Each number is 500 + 25 x the weight over its row's rms, rounded and kept within 0 to 999. Layers, rows and columns count from 0. Numbers have three digits each. The size before them is the row's rms in percent of the matrix's.

# v: layer 10 attention value, 512x512, rms 0.0707, rows 36-71, columns 192-255
# o: layer 10 attention output (transposed), 512x512, rms 0.0768, rows 36-71, columns 192-255
# q: layer 10 attention query, 512x512, rms 0.059, rows 64-127, columns 192-255
# k: layer 10 attention key, 512x512, rms 0.0586, rows 64-127, columns 192-255
v36 101:508503504498444450574519491485531503541498507478462487501500488506483544506498491494499509487438480488488466527504548484483498503455510487500454538557495496528497488560482506508504515499463507
o36 095:484513485484542535425527506515502475465493522516532519486503480459524470473508547505468520517527506511494500517507471518539479493507496536531562475500519483515497513491510496525497516542539468
v37 097:505494521536476507514492530497503475551509511538494516533482569512487495478522520469499509462457498527507468508552500486510456483504498522491458499502499562538470531504501487479541503494508507
o37 095:527528538475505529512510493484507544468496503469505488510499485487510473520534478495510444520503533484463546520456513513520522523511527507520524513518529472504545512528457544532467526504518472
v38 095:509526501510510491512507519519524488488470486458472569497529501481455447499492485517545455499469495469528485471503496497509498519527521498518526472465515476539501497498518483496473476490518495
o38 097:507497511504534464470499534488481514525499489506505483491458483494530541485460509503439526501514494520504516529495524532518509522513493470488467494542474498501506494490462493473515519526470519
v39 095:477531526537540516525448469506475486510533489511503535494535495517501482530491499521494483531470507491517481462482480497496489531485429548498484514502476497489509509524510547489493494503467515
o39 093:472507501496451499473463509490483496480510520469488489477513521480493538460498493460511495495511464510513516504472497545536499476509552486499515534518512512502500483481509454527494513490530499
v40 097:485519493462492463514443528541491524504551489490492541505527514479503471553497492465454485510466516456515507521528478500492515504485529531514534484518493487487514543493484485491461492482465524
o40 093:515490472521478509502561493486515509523447488505505515482476496515519482507485532524503500519522507535509482514493535500505458523460498469476482510480509544510515480503509498517485503481547462
v41 095:452513487523509524545454522493441483531500474482549572523491500485512498520509513496489479484518491518546488541479500501525510487486537497490460581467497527482496499483529512490528474482501514
o41 089:536496493494481491471497502519550512461477475509449495484529533500457513536465495515515493491455484425509486467502468476473489494530506502529555464515466473473520543428460505535523535521488483
v42 094:474494500514501476535441483514486522511504514504494521476490539511475509491494469445519541460497521537597546538472491493549496472479477527508477512494484533461474485527521510477451543505483524
o42 091:523529499481501514514517544501509475485512491488475497521479475465522499491473526511546502548492472468506438486513503499488490539510526472539475516526516480509500532457518483485509473516524524
v43 092:496506495501497459478516450505520494505520480516528563521503514501536544530492526521480446482519544542487519505524520529483497530484492535488457501485516479479525487518512485508471515502478520
o43 090:532512507504531518511496508531463516499432491474498492507482480496413521490502493492544544523466512462484463523486486504536502478475484487551465481495485484515517497479454529532475511513544479
v44 095:491510502511503524520496494462492492500491509513512500494457480464521510503501496507493492564456449480487508531483488512506487494541532474486478516526481477520506505518494482526486525526484518
o44 092:514477499469490506461475469496524496489525494517475479527497464537499507481474493456533491508529531538489497503501525478510515534460534538552489521514519477457440499507476517474510498446493493
v45 094:487447549493451477418479486517481500463489502482457494431497455463482472483516467462543479477494515503460495529504554494481521481472500502489533476467523453509516522499512456486520538492474490
o45 088:538510480466540534598512481475520501515535476509552476551514498513533500518506498476468503476486494498499500501522478505482484508493505488492467524497541505471503474490481501521516481517523531
v46 101:531528539553439526497503500493553490530503505484482513499468486463501519509516538532489492524501512531505490513488503514530459470487501530476566507475493520494452484503507487463502548503524531
o46 090:509476454496529466516511520499470470483510518510496483492573556498522484496493453500503494476501541453491536504507498511443524516509510450529499502482514497504502495485456520520516484508485486
v47 089:494512528506534527517458519522532532476515463472479542463477489481505497502496529498491483526490497530506519516522508505509585460498459488520494477492475517461544469513455471492520500512482516
o47 087:503516495498503507473512476522459487510471510492542484507511468530483528502498474483493533476468494452534460448487522492464456517514543501493524538493514497500506545499506528497496493497549531
v48 099:491507485514561484486487535512450512502520509501547505544479486490480522494497511544460486489481526491515482507467468472506534554500520505486556512510529518478501495522535515489463490489463520
o48 098:470483509486458521505512467495494465505451493493436489516508507504539482464491502459512481523495472460460467505512525494532461465467475486554465493464475519529502474471464486510517516479524472
v49 102:480502506503466479489506516536490527453529493449512519474502488533491519497468507504511510511530472478529502487485483471488414487503488498516505513446518464499473529488519499526506516496489472
o49 094:464504490506500515535512487444500451540465527507498489508492484411538500515519538481480459478501520509464508494513498530502586516503460556473503479560476535480529460512493508515470494512516528
v50 092:543528472531520501481527550518536488458510484486500465485490508483503516485486489530472475477504498458508517515508541534475492515474466448525540481498487491477491508514500440523512507517500516
o50 090:484476520460495511531477482477509502515465474544484526545488522538474489489497472514534456521481495563497463473507528512528487511544579539480490460511523527511490465483491512503512510477518483
v51 095:484487532527498529526490521476489558540513509524511491494472527499474555472506494486471495490470504487456479498477510518529481524521498479510506483491479525474492581478455480507552555478507518
o51 092:502548505492496493508517521525507467495522509514514453527524478502524447536505495441488524495530507467504522471522450516486502499450556497497509511466529481492517496505510513527530506554503492
v52 094:512514496500486445520532509500440518477530481511525535460521508510530551466491517468519519512548512497523494508517535507505487518510504504549446494479494464470499531517446525506551450472473474
o52 090:526480473524496498497486455540525500538455500515480512480497499447530456539536462523513485492496519497520515467495464476475540508480500485506537516480538507493476449488541487471433511530518506
v53 096:532483518500511520514494510493468477488543456501476524554538493496493511485488501520495516494531461552490476451495484490512523516511467509532510499492484471508454500522480534509493479517497524
o53 090:466533504525528445498520481489539527524488532498475500499467502499538531512485522472505493487502535498505511484504528508455459467448527498455543544469499502514526530480505517474486533505514501
v54 100:496533473482483527493488446538497498443519529422478474509497506502502514494542472526471483508503501488486511494479511527493514530537530474548510461524502527556479487499520474530522555520464464
o54 095:477513502516496429524492565438494501543490490528572496500497507490499488481477507485538499510531498491458549498479533486540496487480468541481494503528499491469522510493517495499494482479552510
v55 090:506543532494472517524467475477473458517539522477512521499500506489497499460513501509482517483503504544525448476516490503510481499500504531553538531464562462500494484502456469476493528481485488
o55 089:496465478530502509514508506475519525490480555512507503452516512494514490513484511487477440509462497474451538520511510495464537474510520456507455487534482542489530505469527543509490503490478509
v56 095:528522502512544541507499478495470470507443477468514490476518514544510525454495452487487524505467508503532476556475476485512494500474494495530480498526453520491509496479464516511524504480565473
o56 091:477490502469503431527511503505538489519542534470471522530452482502450498530491525506516485520508521483482580453533499500497502522529510493491528531494539486478479499513496478466476505494477509
v57 097:536580510559542531516467495556456534500504456444484501457480513514462471483479439490528493506458485438511506512526474489543472498485450480506519525461458520487501514500478529536540513502480463
o57 094:478484499464473470493538471485511493512516536560487470512515480486480509488500526486461526537527501512518514485498500495469489483470537486483482455538519487470517489486517465453492502528513507
v58 096:547514468505505465492470506514511476473511487472467547477533512538522483464512532481527510471464519482485464493519530475474529510491537486501521475517545452480536483514524502534455492468496511
o58 089:480460501480481480472545496504457508498524490502549471563467495518474512520482506476481512491495486514500487490498488511523512522499506545502493509519463519510495525510495483494516497503497481
v59 098:520573495496520500504525492458525483491474537486494483481461504536497489553503501470496523536481524498475481504468469494483517498480466509482493513505477480537553488517464523515485480495455495
o59 099:457429531535450468510529496473476527524511489508499541471492500491506467450480532485554493496511513478515526521537544510520470534514512529557506516469508527503435545533533523487462532470533494
v60 093:478508529475485441520522530528541526516460479536512521516535510507499519527500446440506518506510520523482517501488493472513510476460525498518517535535490486483470475513514550491480482506523504
o60 089:551495481509466538463518482468477500497496487499493483469501509451510516487485544543517485514518476515533478518507508488519530508558468470488485475462486499500539502491474482511510511488496515
v61 097:491467483531492532550497504533501502468520497519481545518510516458470455448505448486497479495529494511483484538514524527529502493485479526498467489482494527455483453505483474559524492466527489
o61 097:546517490418538499480492481473480486502463512488523484481490496550516528540504506507472526505475490516503520500514466471463502533522519475504533532514470488532525561467502516417488533525488518
v62 095:534505479540496498518492494497525510493484508522498546470451533501513534505520471504502468492486492518514544528519510473524529511498542520526499495549487478503536539509507490482502505477507509
o62 093:460490505470554508494505505512510502486516551473505457545522505504510530474504540479510528497527530509473495466440453498472475511497479482532495510466534511484472457513478475495513538556501519
v63 100:462534464506496506508518517536496516498495537523485530528497543529477488485469512473509513531503509504556501470481488534532521507498498496485489539498512488494490531478442464530490492475509476
o63 099:479495480516473536502533514493508483508554456486489511451546524502525528504542491527472550509475482481473510474527507494520474522530577523513484486475475557526507494484531507511517523527498548
q64 103:467503522525505532526536480515485481508527448465563560523501536518478512509510481537492448525453495508524519513511505512459528537497508478501539521479516511459487471494512532507528549495480517
k64 097:525442498507493477506515501491507495522504524527499463535469543456520506449470495490511449518491538566542551500494463499507477504508490503507459482475520438463463484528508534516464545524496517
q65 098:475506523498468490516464483485458499447502497496508530529494479528487517533518521515487486505538500474511496559526492512518484511506466534511477481504526497449543494528536530458459514508479493
k65 095:493487477470510521517490531487500528426460478502505476507471521562481501535524517519508527484462506546472520490508537508490529502532525478538470478543494461502551486500521550468506494526487502
q66 093:520505533502536497490518447516511559500515498482474504524474523493478516494458548489476507480516505487490506519481545490527454500471487520513515501464487470535493513500507507489455459473449487
k66 098:542508504513435482482486497499470492522521514470472509496445449498507499468485521479525489486498473469487509489501490479455501500529517482511518513508519476537553526505566538473489517444515521
q67 104:525529478514522504552459505495499498470467474508470540510485519457472503474501546501536501513496484516490486489503472501495506453473576504527498479500452484478517462490492493496511542448533520
k67 101:491501500528481498491486522520488489510497545503532526469494533461457512482539485513461538434518504489503534493508503542507500477505496498524527497504516481502476500485471494506501455484514524
q68 096:472499478505481480458484460446497445497503488531514487541527508514519499471524526487510504490510521525466470504512471528489476513496505471481470465484486475481523502494476482518521475459533487
k68 097:453506528510497464505472547490488445482520509543513493492514534482432467537504523489473494535475500520528517483494494495463509508464514511510520520480526497479509480492482499479484502502464514
q69 101:521486479495500518572458489490475476503469510483527513547536484479467474532524487498500515462451509481503523523510466483538509463518573498554495514519531460521483503469484497488504498476469534
k69 099:478484500467504468517548501517487494541497503482466558503501491504522479488540482480485516493458540482475464535526495495454467489510501529532504496530481519523464487508506506510497521500459503
q70 100:528494489461503470479507460479532527470490496518494493534491517496486505515525480487459488515479546483505483481517508508445491518492505531519469495472531487494469437550503542469536549500491525
k70 098:503488481473468455527477522561507470496452472462470509504463509496479462522469477466510493542506485475474495472484507490520527495499493509514513542495481499477465503539473487517519493492492489
q71 101:491525540535489513497514489524491516476508509507468480504517556480509489518468475474485487516460530485507509537501542507508522514512470512485476496527488491498522495513468581503492518461512529
k71 099:535509483489509468481526520514550505501493505490482478549536490472535552521479526484537494497467522498489457477535463448501519490500493488478493479509528489493506516529466460509468493489509505
q72 099:523530523526509492515426519524527509550473499530504466451492547503485478499520554511454505501503525451509483511466482534535497510491490515553520463502544505481504473476456475526512451507512516
k72 098:469455489525523532500505491468488482473521478527485477514490549506487528457517478508469498510445510488486489507494497539482498520532484496470517510567495511495514547511511481528555501512502551
q73 103:503499514472520548501446467487492477482479501470479519513511524520481530460469530532468509491510487519479449467480515481486509488513492464505457508468494493460514495480478503491461501534492503
k73 100:487549480521514483484506499499458515453495515487479513481494520495507475518445493518529495524495505538511549506494520450534520473510502512534480520531459488501520512491510467554530483549516459
q74 098:503474546487486460474492521466525483490525505537491466532474480513505528489493489475467519485495474522467484466468496502489532514526478497523529541465500564540461505491495506519496525503458453
k74 095:524513526555544462469540530460517471453511476488507531488535499479526512502487521461547498477500496450498447514487515463501500510514513525507524533450527478478518502502472481493480540506524513
q75 095:507465498489498537515452512495502468506525505468508524468523471485554537517509539503459506502460485502484520488464496523480434512517472503481501493512483506544501521528468506481488547497477460
k75 095:482507522449517512526509518458546493515535503479472517554485468514510513489550495496473480511481533482488466537533473502476493519450520466495534474475524482502550503464494447485517557517518513
q76 104:445486503527526498496509511531492492491478521514498504521581545476467501497464469509486448497504518533460509513494534480513533476521489513480456544504524490482524532477486461507506496491527534
k76 098:545515497487500489484479501516500469517492510525495516456514495532485508441504504521479497525524543507550481488484513487480511458516523441509509487494521534516497496500531499534469512477497492
q77 100:458542444565521514485478542496535471531505484515522468519533485490502465487548493483506503532540499480482494517452480478482515490483532487513464539505472496507478491462537530522454471526470535
k77 097:473532536521465525497506542482482484507521502446493535462488475472510538447477477486486532501522458507497512471478526484493466478502516465506495491554535495482529511536518501479524536511481485
q78 099:482570465506483480555530485496502503541540476525521566514516501541504480482499481523521477479482485465487487537474509499539544466495504475460488477514492503495505519529489528498512491529521489
k78 099:490481502537492504512525523540519488490489546510495511501518447539519478537468477510541486492526502501514443509530497503476527483523521483508510451495485463529503488554499518505474495561467514
q79 101:505468526507468477488529533480467517498462528505491446482443490530517517478497519556524515479509517515503439537473544485440515486532542524467486490456456455485527479462526512545545493481480495
k79 101:486489554510471479492470543427499485499527488500498495475483541505484495515485521546496516501482499524471528507468537495512481514546464463518481524505558516509470474459454474493518465426481499
q80 102:510512491453500512513443481487507467498460534479504525486491490465519499505520517503491510481498488472500484541543481531482460523528508473476524500543491457519507508480515506508495482474484502
k80 101:501492456472518500464482524539472518479503488557520517488491490488497552488485542496516518496513504468462499515501537556501493480503502484535540500501521536433459550514507525464504508475530513
q81 097:488484478508488500498513463507535540492472532492522478502476466498526482509509494534477511511488472536496536505520471511516538509454495482535497478529487526515506514519470491489561556534479502
k81 098:486505495472517498526523497493505503505518510499501511535522517531455493486531489530523520528435500476503524505486483500497502493493493496471517462478512503512480524494519493515474487523493504
q82 100:518510486487483508531501483505489460483522517503426504525524507468523506468497467497496510542489497487537465520515492486537503515490506494529471462498507528499564503468478493485486489489521486
k82 100:528521514524490496486493458505533470458458487505479516525490508475446546537476551555504466498503517494490447513476480476478509442501514509527482486547520493533467485484543509546481451493525481
q83 100:551499526472491523487495497562523504508547469515523515485560486491500501468506515450488515475474495519528503452500533487528485475487453463492536516492519498539497534498502521490506514485521530
k83 097:462491464509473468444497522477497476439495524491465532516515462547466499551466508496526516518533480500488512513503484508501498472483467486473523511457461537505482490477510463464468483498495543
q84 097:531500505511527484516477509475508513551507467540497519523526552489486486473485496490510492543486507485528501516506494526495493503463466488454505468491450504490482446493480510467517516490471531
k84 093:487506507435475518494526520493551520498471537496537520516488505449476488506502497522524475482485546493481510509521503504516492485516488490516501506492513449497488476500506459530475509483473475
q85 096:472548466533498510484510528443541496508498517497477482432503472492454516507507485492503471515482503526499497514521502517458462466480532504549505511497457461463524521494501521524537496466542482
k85 097:438480505484504447504514530515506522497471536499509453461495454510467501493533471514523515496493523501542505513504541502494478463547461524491474500524499499531479479517510520476543508500531507
q86 099:483479481488524516528502478488524484478486492556489473492503508494488506484517451508488498490499558490502470532490485497485534511512498526485508511540490520468515496498525533509491498505512495
k86 099:481496480520490479501496532514488518461506516526532515480480508514496534467487506462516483528504499484479487519495520496534483504486513468486508504485515495482471490495449449484509488485511478
q87 096:530501521541472536490495505483475504534503504521534522530522526521495513517506509498502493503479513491479500457515510482418542483449497521527458505498510508455479475509506512495533490483493490
k87 098:460512463514485500529495501477478543499488474502517467505493505497501468531506453501469497486481518515467522481520528476470487481476499476500462503505506476476506443509463522504507530499508503
q88 098:504505472503482496515519472565534430492468491530459486499476482508476485499510476521494467477502510505525499508480452458455477487466521492518514463498454513495548470504475489502533501543460517
k88 098:512520525528509457533479476510531513482485440501502505466467488506513503501469492495541515483476489479504485493508511501482484506507502498466466479517558486500494490478486489504487478460513478
q89 095:505528518500504459490522497523514495512497497493507487484524485530530464436499477478499502564505475480507545499520532504502474552490450558534509543516460512546505478551483497499527504551503512
k89 097:489507482521524484500524478487497490435513506537515498576504469473469503490520475488492503496536495492503493520506503509516500473483480535499517472486497475492487478528493505516480491477509502
q90 102:514502484503541477535509533509441507506487494483498516489520482461534495514510521514538517474496497491446480548474537493494518495459486515460497458476502527481513466542490475489498480503559525
k90 099:477515467516476496517535528477526446478495487522519500479536516466503507474500571468497522468550480494486478536508500476514499496500516478457492470544515516527504493530519512518442526505502530
q91 103:491498501487511510485473553535481484517460474538506520460530484466545531487446510503523462514523517499517491474486491492522501497473502525466473475487515493502470512489491492502494497519480470
k91 096:499501469514480501509504517532491505477508520501507512504483525494511494495455523549513481502486519468511526477531473489513501481502444501468505484530549497516517468521502473518512536510470461
q92 101:484470507497460498493491504505466487498559499530480483490485501515496548505500526503491461519500471512491530508487512508486489504474539493459496482468471468513493507516492454462488487499521509
k92 100:452483500532527522518494506468477478484514486503484492501458477513492534508508513516514505465507519525509499494491479515500504462462535523500549480499514435500465510521519498503528494510511519
q93 105:486484498463492479495475492507486480520508455548465520461453523520480446548489496519494471538474497481495535490484504491467509489480455491475512491474466503480502537537529505490507495520471541
k93 100:523502517512516473481506492514500479536479498497531537479462534523520453505492509470530506474462527471495495502506503522488430493405461539480487532480466473514497442534506494501457512453518511
q94 103:485556492515547481480491460483488484496470534437469491517482514545479493514513484509468469491508506508567498526462515542535550490513518493541522505474522509475480516548480469481496503487526464
k94 100:496523470536534468477547475474492551497481494557481503476418513480490495522489512491455491499488472496484507510523483476471531516537511510474472509498511521494493463509533537469538535511481495
q95 096:520522465534506485477459478466476475535485523504454494479543480485454492500485487548489509520503490490518472474516544521508504493465463533489497510480477500456473514495458512479462535483478480
k95 099:512543543447554527457507481508475524528491513507492499455489513480476515473484505510493454534493478520503518514507507501506483507528488475512483496497519489493501449523487465511512485490502506
q96 101:482544492494446501514503506521510493509488515447509524462501525489511509454536522485528511523491521476483524451487499500502528513478468481477532495540479492503515524505460487509487464489471504
k96 096:511478475494484521497500503512499521516505474472487537496517533499493487507503513528523512495523507509521491501471472513497485544484461530488514483480508479516480484500582499463477522481540535
q97 103:460498514496469506468478485452477523484512543519513520517486467487525500456490520480522477512527485466499498515534553495511495500474511507508488444552528469504483494485477465494495521486529542
k97 102:501492482504482474493468466503520488480462497506450509453515563516521477468490566512481490464459521517476488495478531536500447561472510554524444484444476495470512480473506502476485512518489499
q98 102:497518463497457478455498460526501524505485519531476478488511486512508422536491460492525505492477453472482493503538521478475501499489450476500512486514460506526458484513515467522462457493520483
k98 100:494512496466484500520474460531487505488529483492529510513517440484498487513500469514493464498506499491532467535544530509471535488483460483498513535493513476504500469502527490497454458524490508
q99 096:490490483509478496542514471445493479517490532578470467460488476480490504490503488543502490483478482484523518503492460503496510465496492566510538454529481520484475475485466508501478512500467464
k99 096:577524486495522448486488537492492494494519514470522489520510504465511501507531512496491485491465493509479529487482508505523541482506520532469529471508435457528484490490466529483498518493475495
q100 102:463468495495471502511462456518507543478509509478494536498451496494504521549522470481496514486492478526523486476489528496487493519497501492473510517498518499515487544494480501467493476489467469
k100 100:565495453477493504478466527499535479467494493457516495466492502503464477474523488521513536520483549500455502505540487459504471475488488525475523499527536530457534507477509540489516468450507526
q101 096:496458498502475530495522547515462494540495563473499469511502503523497462447497476507527481482531509513526438496444508466503466508489492537538477463468538538511522508510482484482482513485505553
k101 099:480535478521489547509529525499493486492474477552530542492517515531472513554487510508506457492499485506524462510470488469451498509500534500521546516487498474502535523465450492505496526525491525
q102 098:472530482513467477522466448490493504489509519486514523564483491497535518541516499492482520528542504455472474465526485536544535491502545475496488506505488524477484506516506460510515464462530512
k102 100:514477521518490512538529475505501466497469510495479499484525514482499555504512433481491526516448473488493491502480489472484499473505474494513518473516480510479472525542558484511502524559510533
q103 098:570489491510477483482515499505499508463489457519530502477526502490512485470525501517518520495462505526513497499509519489476514514529476488467472502472492511503521467554499489473455483528521477
k103 097:536507512501487511525523500533503514527506506487526478498533470525506508509510542523484522483502463508528441473536468539525563487499502481465424467515471496479515487541505469479512535499458483
q104 099:502492504497489506470468533459521465474530514453495489514511503534553503518479512485493508502508522543464481496539455489507495494540499507492489481499501451517510490503543487483465483494489493
k104 097:557525445509525516520527526539517503466509526475528430499486459486473488504509502485477530498511510538454480495480482516507526534519441518503471510513545494507505506483465515505463505524496500
q105 096:523475528496466559483481511467483529531501480497449441489520483525496486458494518474472537526547538546535489510473501526455483465501457520460539540546497462517546442526471488463455515511505464
k105 099:488523529462534494498524506483517535499567522462483502483480510490474460506500485496525545475569515508490517473507486503513531479549467472449497489507499537481493479555467478514516492549492485
q106 099:491514512468487464513453448468498499546476454468495496510473517532541479494448530506549481472501491481500512524510531513484497520476514508475520512519457495491505469511492466480471477528534501
k106 096:534481502488465533516496444522495478527451479506511489491506521504518486497501537484511504515494481465554513523521524516512526495518463510504545501470454488498482494484503510481513501492525503
q107 102:489476500491512491485506458517537453498482498493528492471493497481487529476559458507479544534468474465484439540536500523497509502526539526500462490524483499510527460523462539506500481507502481
k107 100:522482547536482488486530509451549490492542495477495518460539515474477516478531493495487510462496510483510539483530553556509523506528488499483529528521497551520512504482483457500522530499515501
q108 104:558493495552487470541498528471460491507514513456507525486488492487490476490493537482538512534530512467499487509468520509466485522469527504502550519507549510474524483508464513521549491531427498
k108 097:508499507485497516447489506503497502504479499493534486562484524477486477438526512513559499519529472496506463508489520545492489537483481471464527535499520491539530499498502516513542497518505478
q109 100:512486508478466490494494485486458479465534532551484509505504496505497480524525439488497498523503533527532506463482497543511535459523468495493520459491478532479502473547502481546482437511517496
k109 096:514467514509491507474542503490514489504501523507510474466513512467518477501496469513479446527515511492489471467512513508487474481480498465471509521503488513536474481519524482503467494456530540
q110 099:542502502486482540501486493483467517520497514522513511491498492508542502493517493525521493478501515471467453457499498514504508489487487557500524508499527472510480482471457480496469475512489502
k110 096:528551520517477497497527487465543518538501533483542515468508537495488495534474538529487483479438500509497505466521495506526498508518479472512520502507540460510513522529492481480506493504494452
q111 102:513533439502493478514480526474502478477483474488539495477472476489465481518502515484511468467520506526501474488544525497456495506504481511494481472488478480474467488487469488519514531530512473
k111 102:528483503477460511546514523456487531543508531525474498521481494521458508488475483496509478517509487482502479492510472505531546500510514530485432528546524493485464537513505516492544548516500498
q112 102:515518468518492483480529493504486436511511512517501453500483510464508483494515530491529481505489469482513508511501458517482487519505480480466495502521523530500554526512521541477491537495481474
k112 098:499505478478478500518490513474466554500505517474451483514519521489514503492493505522520480538472456523518499546519498501483503545508497479476500504504446522504510526451471494511490503509458500
q113 102:502474478505500491482522490520515517470477476521496528491497461489505464501536460464554502498480486564487528497522477469491465481512455499530469487479480531483495472522485506525473512490505522
k113 101:500522449465513496501473503517511529514520481452499495518498519490523482528489507516506514499489509487515469476486505487486508426532510489504473491435500449493506511457478458529458494510503486
q114 100:500510502492502500515501501513477529543471509516512517494519511487488511490489481504539540509515514542506470476443448518507482504534477467450503497477535502474473484498483498458503465479491509
k114 100:462534502549526415534479460492544550508447472514545478496498520461523497477483487510495513466549506534478506447470498495485501486466465483508454505512551529539516545498449503522480518486490488
q115 102:515500524487514489490460499472502538500515504502469505467533516486554493467537493477510502529449500547493516527481433529520479493509477497450483511489475495522497491518481452501524498518501506
k115 104:489547497504469476520511458487513507483504529474504512498512472495514510495556520499527489480490518493494504509529471493514499516555465502494522492507454529534517502516497476506489501490520546
q116 096:493511519475543496485480504485499487511534505497520468514509469474480504538530520494497528534537547494497487487520538483520542462511453504469493517475535513456505524473523512481499511487516486
k116 097:523492499512509517482550512477477496502527500484488487499532485518460514509477520499488513481461501473483477488489516473499472464485500516522505474493485519549512533500506521502491514489502533
q117 101:477477496515470522494496497505483499498526540502472491526498503466506485472519488505497452535436484493456487517484512502494489539481461498528509486526525458491493486434529476502479475445486491
k117 101:486547445482510519506470499482480481504473474462515524519508540512514484473524514483466483478506485510497522493497539513472460483491489510474520503490537535530514491519503471579430433516546546
q118 103:532550524508506521485472485541461453480496514478521503493502532494512487476502494509510511453498512473492485466507551524544524503522469497477443510546538500517498499468500492465516509503490536
k118 102:506486496524488559500552472460468504497505517529483514488479529465483452462514481548530466458507513492511494549479530513475420473494525464521482493516496539525429479459501491491498510500474512
q119 102:530483531523457473498515457463462520494484476518478504539496453482505489505517510514531492523511478549466528527490521495517507521503473507505530524494487489454517485501506498510497488471500536
k119 101:457486494506479509529491470456475500499462433543514498494516462534524501478560492509503473529525496511492486459514559532496514512496500533473510469509486497551483467490460480520520439523478466
q120 098:557495479500480481465463513519496521490457468517515478488480506504482473493515499515528556484505452471544521499455480507555530534480473502497537473490512497489503456544455486482491530537498489
k120 098:497488516495492538462496503508498530467467517530506503438462490505457464525493544523514461483471503427488484451476472513465552497532446492480460510510473458474532446521496498517510536531480530
q121 092:473480467511519519532520497486504528497510482496523503446514515544540572505479521517508524491522480467494579529483507465508516540507482454499505487503503494483481501504519468481511477472542502
k121 098:472467519464464503521523495543505503443485482477492450484541502450544502475513501499486474485513422532524492481478516537499479496470480514505447479531531532536511497546457495514546463452454493
q122 098:492509510522520518504507458482459509498441493550509504490496515490456496496516539490511487456532532532499516454544489480487476516508543485534501468514461499542528536533453491500520471442569516
k122 101:493536537482479533498529492474506548497515511502516514501468474515459506514493502496506530509486498454489503524512505434452461503483507497510510473497499486528492481525492495477530482463483488
q123 094:482496503471468457501496469499492516489509531513508476475511489503563520502473473551503505452519477508506516483516532547484488469504547474457556468483509515502521500483500554502514511482541475
k123 094:521511467500509483530498517479514508484559500477517464467501483492520449531513462514507551498517474508478520552482495478508500524501454508524529498485487524476509518492523473461482424507534514
q124 100:490479464481508494509515477495512518493491489496497512517516523471548498485507490518528502466458494488509519500505539477489470519519508490511564447532467485497501485523507487505537535511435479
k124 098:488489512502516460463535481485504510495444508523542483524486497509526480490475511477540533527484454508494491532497547465527506500516505502506482467493517505492517518492538471485509494503532487
q125 105:501500509512495510523510471530528499509515560515486570476467471507497525552492464504517533544531491584482475506477481467495505515486498503538524469525503458474483509531450498499472523484477501
k125 102:432518504479511471494483514451504513513462497505493502529493464510538510512469461548510429499562543442476465493521484518484502494487499504489495502477510486514465531515466522499491515521486509
q126 099:485537545475480561509473523482489503483495500548506525522479477546500495515497507522498508471533482490496498488550537518507475494460518514471446481501471508513500468483498470528489453489514535
k126 099:491491552486499510511499492516507476515540468541477502507505512540508476527500537502504496485508512546488484497516510510501492548481500514499507527510500500490508495511486493515499543458494527
q127 100:513505516506462530497480484522489505477484505516504491477476481533522546503512481503485476489498462483499488537498503518515500463476499497477479495501498510522530500492476505547492528532509563
k127 098:460479487470508508495467502445530532522505546446508503553547489521500520533449483508496486502488497515509451530480503469474487477457500473483480516482500529499478522491476500486499514529476528
v64 131:464476448515505509489503458498516531539518465512445467518551491482524513502505495514515522482494454445495542510499500566501456489538522528530511504508509477473528500510502505533482510476510509
o64 133:491506533477502458490567499474526560495535513513487492539525516503498491507457510503500486515449476542473530512547480521500496477469526481472553504507473494527520530492487459484448495508494471
v65 130:486482517479489464491487506504519494503509533481458485535524529557465513505508489520493513503477563505534501469538530510512519462540495465560529512524526539500473479508465533475483522482510530
o65 131:448472463496511546492485543499504515517505460507487519541460523516453557516543486529508515470484536501467506466499483465519496560485505506480461510473517527518459506508484509474498537535509478
v66 127:535492532533529488489503491487536491529475483500482481469491466532502487475470512514482482516499490486510465481512468508500503490451521482490536495447491481462524465476514489498508556522493530
o66 129:534518543508506530507493448548481496513537500511495534515505482518497474466498507499471481537490515517530524483518503479484504480466499534481463474457442522541545506506500446492505539487487543
v67 130:523504503467463493490477507495511481508519505486529493483520467505494518508508447506489488514476469464525498512516532533511500515494463508471485503485485485501497497522519495513516515515522455
o67 133:444493526558524471532552488491501488492512509485515524486525497480435503498489505557471489499514482508526545471479491506505506543567472506475490525483477525507543488492534513575517488467495505
v68 127:530497495480527534482488501572461501516458475508523493523545463493485507533476495506489463493463518468486493545507529482500506493473467474531507486502530497507495487521487502533516523508503511
o68 128:501478515500525498524509494508535531481540474467484449484547525495477490458489531499501500485519479499496536479542483466505558501496473492517474490461527506462463515518498516512469495497512511
v69 131:471520466481520512508533503508486555488503522522503548454497530516493472509472485501510481504471480515476496525501492508471500462497503514479467503511452490465523519524534477509496528519507494
o69 130:519490511557489478485482496484486470488510485511512506495478498505487461506477486519495477510493519479472491526516536520492521452523469510489490463493549524486551522522502497500504513517502516
v70 129:452499523493477451514490514503502503546514513490445479518473536493508464487538478518512482477485497493500493518482499495507514448490513526516522499476538484507459502554505463512504494527530481
o70 132:508471451534482522484502489491493496473501487467485492536461491469511467431525511530536522491539468534520526503507532482471505527495488499533538491501480511478502545495541442517476487499489493
v71 128:478507483516526487553524464495489523526452520521515506509517504483445482511497509523521478472515509520525504544495479502470533479555499457528498523535496475494508513515466452483559510526500511
o71 129:490501488521502484530496495480508473501512502484521484521491450510505500491507507526463501462492483499508495521538502540469457544451482495502520538552534465538495517499505490477472475522491500